From a checkpoint of a small transformer trained on Wikipedia.
Size: 11 layers, width 96, MLP 256 SwiGLU, vocabulary 8192, 2.79M parameters.
Each number is 500 + 50 x the weight over the matrix's rms, rounded and kept within 0 to 999. Layers, rows and columns count from 0. Numbers have three digits each.

# layer 4 attention query, 96x96, rms 0.142, rows 0-31, columns 0-95
500483518470509550457498510523534517517452448536505487526480573439477577522485401528484474444533573473482510490549520546498473499474387541532379541462531498540516485537514454509538476470497499465438467499545496500450465428521493537558532577525470407466493514535460494501524409480480456454
552511598517514513477503512545538509503430475480545538479506499529502511542501508519568490477478502504526487494536469571551487541546529552473506473399535495493556539495482513439503448471502524482492491450475442449509544477469498508536529534495466533518493464500472493532535627570480544513
498446517457504483527479513519532506509546477518482477497487580473497454501557489495442431414453584473533468547535472451506519551447472507528483536557453512521517461533505467490550516445494515495499578529548526520550504457551588505456483486547553463434486548531504438503533394512534464460
516461465549541509530575533524563523514446517479532442481503512488421484479433510606488544572524535516432562512443505492560499509561515516436570468503553432532522506478469536475521553554557565540490454494468543506525501510485449457524526569535517497473512520546461573458514537497419545443
346514489522530477528500461560457505461496481544544512461504464484533550459531447489487502433449535512436518450469506504525580490451454454478477523511487527444562478571589517474506406451516522437525533476455504533486472523437494477451516506480516501484410583470450458529467486593552499498
480522493513514468446580496472514468453506480480525482414508526456511520521541481452583464534551481502521536460486543443536585553514547498578584432475474430457411521404487462498508550525518486478506452495482513451531416538500413504502498461499457556475519465538476536490531492487526577477
352535531512544444509500444482463499493510536483512510539413522542482546456576500520464510483524483588528465500538489482487554584452506469516513463513511464469460459559572452476444442505538500404505480549532450530557431534478564484507530410505487590468524498540482432549453474498530593517
459540539503458462568530519477441526465510469396488571486534505483521534454524458527499385568470538492574448453519556517562497456490492558508522499543491503474532457611469450499514445463466468501483543525531492539519468502488544471561502466452473570511554500489544464449461457496564534522
476509461573606528590566527454472568607475466445475490473598438497470497362542503591510563503493489355382557441539569564541495540563428560469482472603571556486583454559503597511517482482446558532440478562489625538458421443591499450553591509434431559487464605581454518445388412446450449461
462596495504463454537528452489390508469512523483496539444530451453471504497517487479484407491543500540489573453492553521453547484528467538504481504518483513564429471504482463485505520468518499482500523510526464481534470546521523468494534433509488477511499540504534447508491442514476449540
552547438487476474428475614507489434464499460488508542596499495496551559533509466439532564506532441492608385434476512480522449574478581479578453463406445482454456550393554495520456457516491483483503434468536510459444429517473560526590440489415432491508549457413490527564451525526476591474
552491457401374415424503539540498426415550517491487541607432530430532536650501532487495566465547533561568472538463477458481533571476482515608550490411490478397373572394486471478451520552556372421436402393471473416424519537423484469537439561603484513566526382394536540510598560621578502521
503549462415368402461554540485551419438543528398425576568485565480510487601520527523493532504514508567569464535504493494467546514500490454585593487443435478530395537442524474526518530537587464433540463442533413423494525569444492459493401526629495487463489410480572508587602621604639475558
507365485605641564565377423476447605625481622516429568571423436526510490428469549493423639487546435558380468412652433623456439496546565508419407593545564677473547468594494620425543406425500518537331466587589526627570487397500617550575561515410570520543491539540504423603349449466468460488
479497511403477451472531676532451452433601547551494486434486492450445524542592477537432577552432403567545536490379494502479548516429608524523521519492451456463459542507453476510495505510572480466539550502411430492464465552433457486531530502524408520538439477456499485468521494523596555568
577535506444536497484478473476504515570461490532477520491502592474498464523451483474492507549482467432502481507539535538521445530497419502503424469511443516531455553508564463520563520441509469562528533526538447468544460435494469443514538431526417580418492539493492549443498488550474521520
497549548482484505445507464472473512513528472516480457554482499555468537401530507507470501497478427510450487454396461475425495558544514525447477463540494482446472572506568467539459527535477430559564557427426538474432533558429428445509519477470558524545412529439514530388480530442466435592
505459471522528496507496545475596536545496467545591465539504571468492427557533501493514476493489558419530513512582531434539504542488461523501528503506523558515553420533494510518541442494537574482340392562630613483555485494568557538558484485531567495466530522579480425491501455431428535390
423553555431477486484445437481412482493533520498424540485478456500581551501542459464580430448513453571530491471505501489451500559499518466518430499494489499466453522459557466507497434494436426434547528488498476465477476553493539490535506458410505552531480443459505544530458479541556433531
580469472481463509490542532481582485504499478500581466547510563499456462503417515524425492533486493463512511585526531466492449441451499535501512522496541490507526491566443484526548535484533537544493508493534466499526550451512483539452506566573530467476539537525494488477510511451468514462
528477514517536484599562562507567524502449517480487446475507497509438431501456466597510498529509504431408516482529516441546509529529550577469561449516540454518559496494538522541515562448510543534502559501457553492579485495484427480528532544504489521474528507579438543429514579511475536441
586424508557512567568524475541550568563440511494537458492522482505412474447413519599518510560504532445453493514535518508626559540536479507405548477521596456534527497529504530506537531519499586549472490535510538537495533481532435454500556546525453535457557542552480527441502478488433570431
546444505594521552588515534560533539578459500427511421490521445477447453463507467549462535567502506438482435514515523478599554572552545550471584494536512461480546515492529523488509507473499590554522479543490567529521470501537460450587532540464431505497594518512449498413448564497469585444
470527558566504500473468577514493462454416474460584470493472515560493521595509522529442550497567449574581507455388439478507543438541569490481522510463442445471535527407557466484500502485549497447572459459456454500518468518458532460510480506518494496511477457443474504540566596516489561500
599543426587516558549536588530567546596463446490452461542473490476483408471452458577474540514509517437479517535465573455576509545558514521499535536574571469527524551475474571501496526536463531574541493527531538485509465481557481421594500569491463462510599572496452514454512530518424556508
522560589409419412339515451495402397355626511543464554515356472508557563628571561396461596472565469642542475510481428469380522524475492496497513525427438462529429513404576394413418433565545376401477406430504433391423484592464522508480358473548500490510409372430561497617611486533573450525
459418536527569570585493374457589581608446489506492536496579603577471462455465527564516389428447557387410555583581464489508409454511447427442495495543564605544611445548470585521534554464486576580521555552530565509614561364529457497377550515563590517457492583527395513504428443438477382498
486493558502353432412622587558603425318476418542666380479600529452517518575456460521540449416447571474625486521285461441476541416381567470518530500417475354429573609386449476497450536605446472423636537394350424462460539576454448490430472535558486489579496425482537597503591527527605541504
452544498516353422566561604498493387412481409403580435522589548504560430571581532518584410515364530455603457470316499454500570363441622543507606469506389386434596501465463410514425532534511409469615577420466379512473531547458460492433486500537432454582580430409540505406598564443594423524
472521577456417467451626587477560391401518482526577468417560502441523564539472465430566391565451431445630491439368559458511545479460547531490546477445429357427540545388507408588522510536502463454616432408395588417442480554472367468472445504502438484465453437479568598466560521507529512462
466452488459640529533493489556487647592499542460510567546444492531554511417490568465477470496465540530378524455543467525525499574492440527442407521556645599391587378596435563495567406410517534489371480583566617647572473436527584535534496438432585479483439594579480471473357382532438478407
445484502536520544562470456453526538602505431417520471506560395477435499430550512510467408461450573443396522550508510490504502522509369410439534451579548532441530407566456522467552477448406586505558461542477646601487563499591504525481514548450531426482506541543533474458516489487485388520
# layer 4 attention key, 96x96, rms 0.125, rows 0-31, columns 0-95
477494506446513496454459502496525530490517414534531464539488496469464524517481579494526560480463516566543478493468422485472517424464571577430476496529572547485516479440571491498493428506448533607452431495598454498593562402488543501440478492446571513517462537569499499516450447539487516506
501471466482551494500525507519510519484523511445571601534539526453547528421448575523529464513543454557589524470443466528500443455453548480507518478480496450488527501460484490509563514539439479562504480494517566510519487504477489558462430476426495442497447574521518553494518445502538480446
445513494507544466505467493484528474481493483545476449527474562466495509522531517494464517498511439481468522530565510426474563545510447498492445524461507567462548541574495505479442489476507547509504440467554456431524496509504504470524528489563524520553492447489501561498507549499473532527
516528480541499544456451448494536547431453428543509497468457459568434540553494509450549511483448467501476512446504496485486552525477471608508486443554603574537506509538477516491455473473470481553408606517533474519495526446466544572487593489517481528495477484532426541488431525529442557525
567548592493471520498535479568451518460527585446514548549484447480499523518509556462431499526559584521549494520439471522451407523516525432563519463506451425495577512480518448449442566554482521480524487491469510469469450481539511485458431531454461474475597520430471543495572437447596504497
518440500474521482533516554579492550447472536503562454506437448531482595469495520497477552507472467467418452537517486519511596511521505569428498540466505549502505475509534520398487465465503489502457542462530477519498474501475579504551553563487523516501474515520482510501429528469511500545
552625527490441503531529436520449500473521478551440479459542493481468506534510537513431492503513484508497499486558453528452537541493489531573571542523532520531533482484505501535556552498526448441471473498470490489437542515534501507478493524525468491520509529521440493477509494494496457442
502539463447376479508549521552524474464542506485462406594534479454462470515437538532533398494530507423444440587463523503499413468472459473496563519509482486550483511420522543459538592517529452462556470460452487428567513507469496572460529565520493462476547462489488560542572432462519441407
593426541474517593511469589550537518489480566533516411573531448529412528545464492529538496524437543412482545600443538469467545575470469579503491572607530559484516459500517588455463504469496553574454580558498498475444506363500491475502637498499553500445526507551529544456419423520478490475
524497469457430463510500492485486404499620541482507448546450507451554480571512521451507498513574485506540414557452546527498379444505478364541533483453452445490503480410452488516529565517522462447542478501440446421444412646459492576470437508429511423523522479436430478537612503505453486439
470448524522516500483541468496498492477505486484580489415546518517469446442530497538505450457458461505487455540499507492540517510491479495469523518483524486537523462478510468509522504511475549498519473475467518560487475491465513469470464559481498517388486505566533486467472488508537522465
432523576533452509524511557474472569468511474485479458511468495505504533485534481518407519482535467539473495485566487488439506513518533478491480526457480491465562555504527417554507526472475543507528416476504470519480500453546551448535481570516487445519535545480533518511557523506536478495
464539498532490452531533510421503563471520469542528473418507524516492516519486490507475466513520462520505432458544432491481527560441506433445535489484456483548535494538568437521596526469500494472525380477511471498534533573499506461509486455560496498529576546515481464510541574507494560517
594431468507492486559447516616443516552498503471536469543507454427530513432498505455447628502486467513533407450480445562556503494556506535432509559519505485460563546576552551461437518480519473555455489518497531614524474416507514499527524489449522526477506561544572453537369451490508426555
501520482488502525557514479569539546472530501485505408452496528554526525526493411505516535475478458473501516454474476524472534577495571551480516488505504498507514503547534527532538532450529421478447469523460527569489473568519537457511533478498480569466500535463463524505397518517466483527
485468542528529513531520481532531523482524530527469518465482544473563476479455456501549470444542455541517550467435554477455467524511535466576524522523447498525474470487518479519586604512550455473520429471514507447497473509455499484480468507495501454511548529478556497509462549512548489501
505485569530477512401464486444555493514521527547489567589575517515560526491497463517487533509569535553509509388544498475517487444436558432606559411531494501483494551557542490525465516501503468564409509519531487489495427484573456495505474463502508460594478544535488489490423475507524556451
500515514477513513498514511452575505505486473554483472525522510512480533519546483508481595419475479495508516413515469533499463451471569515474488364499566520517499554483460537501485498502557481511499540539484476483471590482486455518449579476543496492589499545539523492470453541471496476488
493520480472448481549563530561457483509535542405492567452538470448505414486487533559500507511487564481507433584459508561500516474501513418526529536442432401505479464506547496469571557549508480444568483447463535518501445498571493493508469533455482429443512506437504543512572416461580486461
444486509467561484515473480424585488438458439571487466485546552515448450507495516512481505473461401542472513491531554430545543519440450574491445503497598583489505524521496535505482476442504532532452522525522456463522567504508463510549574456529532552552439483561536505458430587539454538527
469541479556550561543501452553506578416527466538430440494419461583434508454498471443469582440475510465505552500468526528502598530540509569498402435479515557526459529503429547420429485443496496576494524605537530459457479519536575516486591467556448571551482507454505447545456463477495574554
485530567573495524487459462450579540478492441522482453460471472551423533507510506500507475452494467489455521481564494428500597545397460551533455490544604591536508504490524530507522503432495540524480514566557447412537542443467460540461583501572536513559484519605507494498422504559492532519
425518468551517532512514531522530545524504419470476479439454519536411496548520509588528480434490528500472548461543531465545598570418440493448407504485551584539507545552560557465491452415488516508516522536506507488529528450497508480495583452553510527520494547607527461552447505534458524543
510479509557499494473527498522510438452493417563526454387549537514485465471498437549576485507460439501517587514436537474619497481479459437449450444446514518477421537504492510541559518472435464461503558610530538546507524559493563489536621467564474609500505453524512486492391585461467516494
418418501557584528472494532437519572496463459474545512492467570528481443535501490535573458414477515463443527469494505492572503461479475497472413426536515521461503496531490517500461446436541530565516505544509474482549482400526470470525514463559539501480527522609492509497389567546420550515
486531543472513507549501495476471506447494514531505490445493439496503541506521490477449524528531471529537437449521481455493507530505510531443531535431525485488509507503485435536544556488503476500447435466496504483473539547477497521526468512562468508539436462536466504486542519496563477510
521475523573502482502467516516441546466522524475471587540512454582555481479497476530529518480512567528474550472458571521516535489520548462577510510534480486530521484542511544447536562506569528516479501527551461474467496502509448512505515502500498494534533530406495444479472515469512559518
522525590462520532445514592458516458505473493501545543514552503526498473493536508557466487492467504469450518507549541510547487515390534507473431421476536494441508479462509492520444512504440513510553552544511468492457505500516459486539558536502533537532496498502507543439517473461540473441
483614501465496420550496544491557464513463466548500432574552531515520502538517442577513417495544434463500523583529585536545424498475495400452478444428449493509445475471504550523545470449554494420588479453461494382564529571474493467467472481538519493549495506483493550512625555477517413435
494463576516503557507496510524529523458417515522458453417567456546499527462508420481535466563400518455465534504423545478458599527502541567464451513544542491484445486456492502488462502488459484485506555504504526498530503501481522514495566473516528567490479424531578571499472389457546536561
494488469469483571500538529607427542483496528453503465474597438479494469499426510515469578519411478437495491500470496588520525536586507502446450549533465498476562547512475545453498494499513537561433501512498479599400500409551532463584568516448535448439589542489582478511414386423463364575
443509492524476498484474530474535517544429499426514557533536489502481563531545512556470518556503619444488497547483551526521557526504494475494524492496514496488514484460524543437447445519500543489520581521452496528475520490559478526486536470476476508470460438515512516525546400469505490533
# layer 4 attention value, 96x96, rms 0.104, rows 0-1, columns 0-95
446459353499478490458499514556445471491524543556440518463509616466576459518477509474515448553451534530454519464491529580489539430541498459466534505494498534561485553488423562549460379472505461448518518480567562497500403478557430468507479446559505539512507486546575497515525470487480433510
588479485545513498488489480461470494506565494494472524536458411533549407572536487483472551408490491466474526550443453433456478514486497487631577487512514518482534505472535557514406498491429466470494473555461462506492525498425538530557539449523523431563521469522515428489504546462415433475
# layer 4 attention output (transposed), 96x96, rms 0.0958, rows 0-1, columns 0-95
526497515523496530556449540422532560508510434453502454528491423540402466480489473531445517500461512528485509483556541530548533545479502536506485534570525490515391550441516474429484565502476516522514465507564466520495505711420540507442631544494528455482550460428456500496513495490451527510
427522429442491475442510548485528508566527536549555465551467541533493559438479496519461562493473493491495480495483443473470532460502568525447480580537503414497543447442510511549493497517531438505523517503483491460451496629564479529506524423515457572480426546508502511479569488484556503401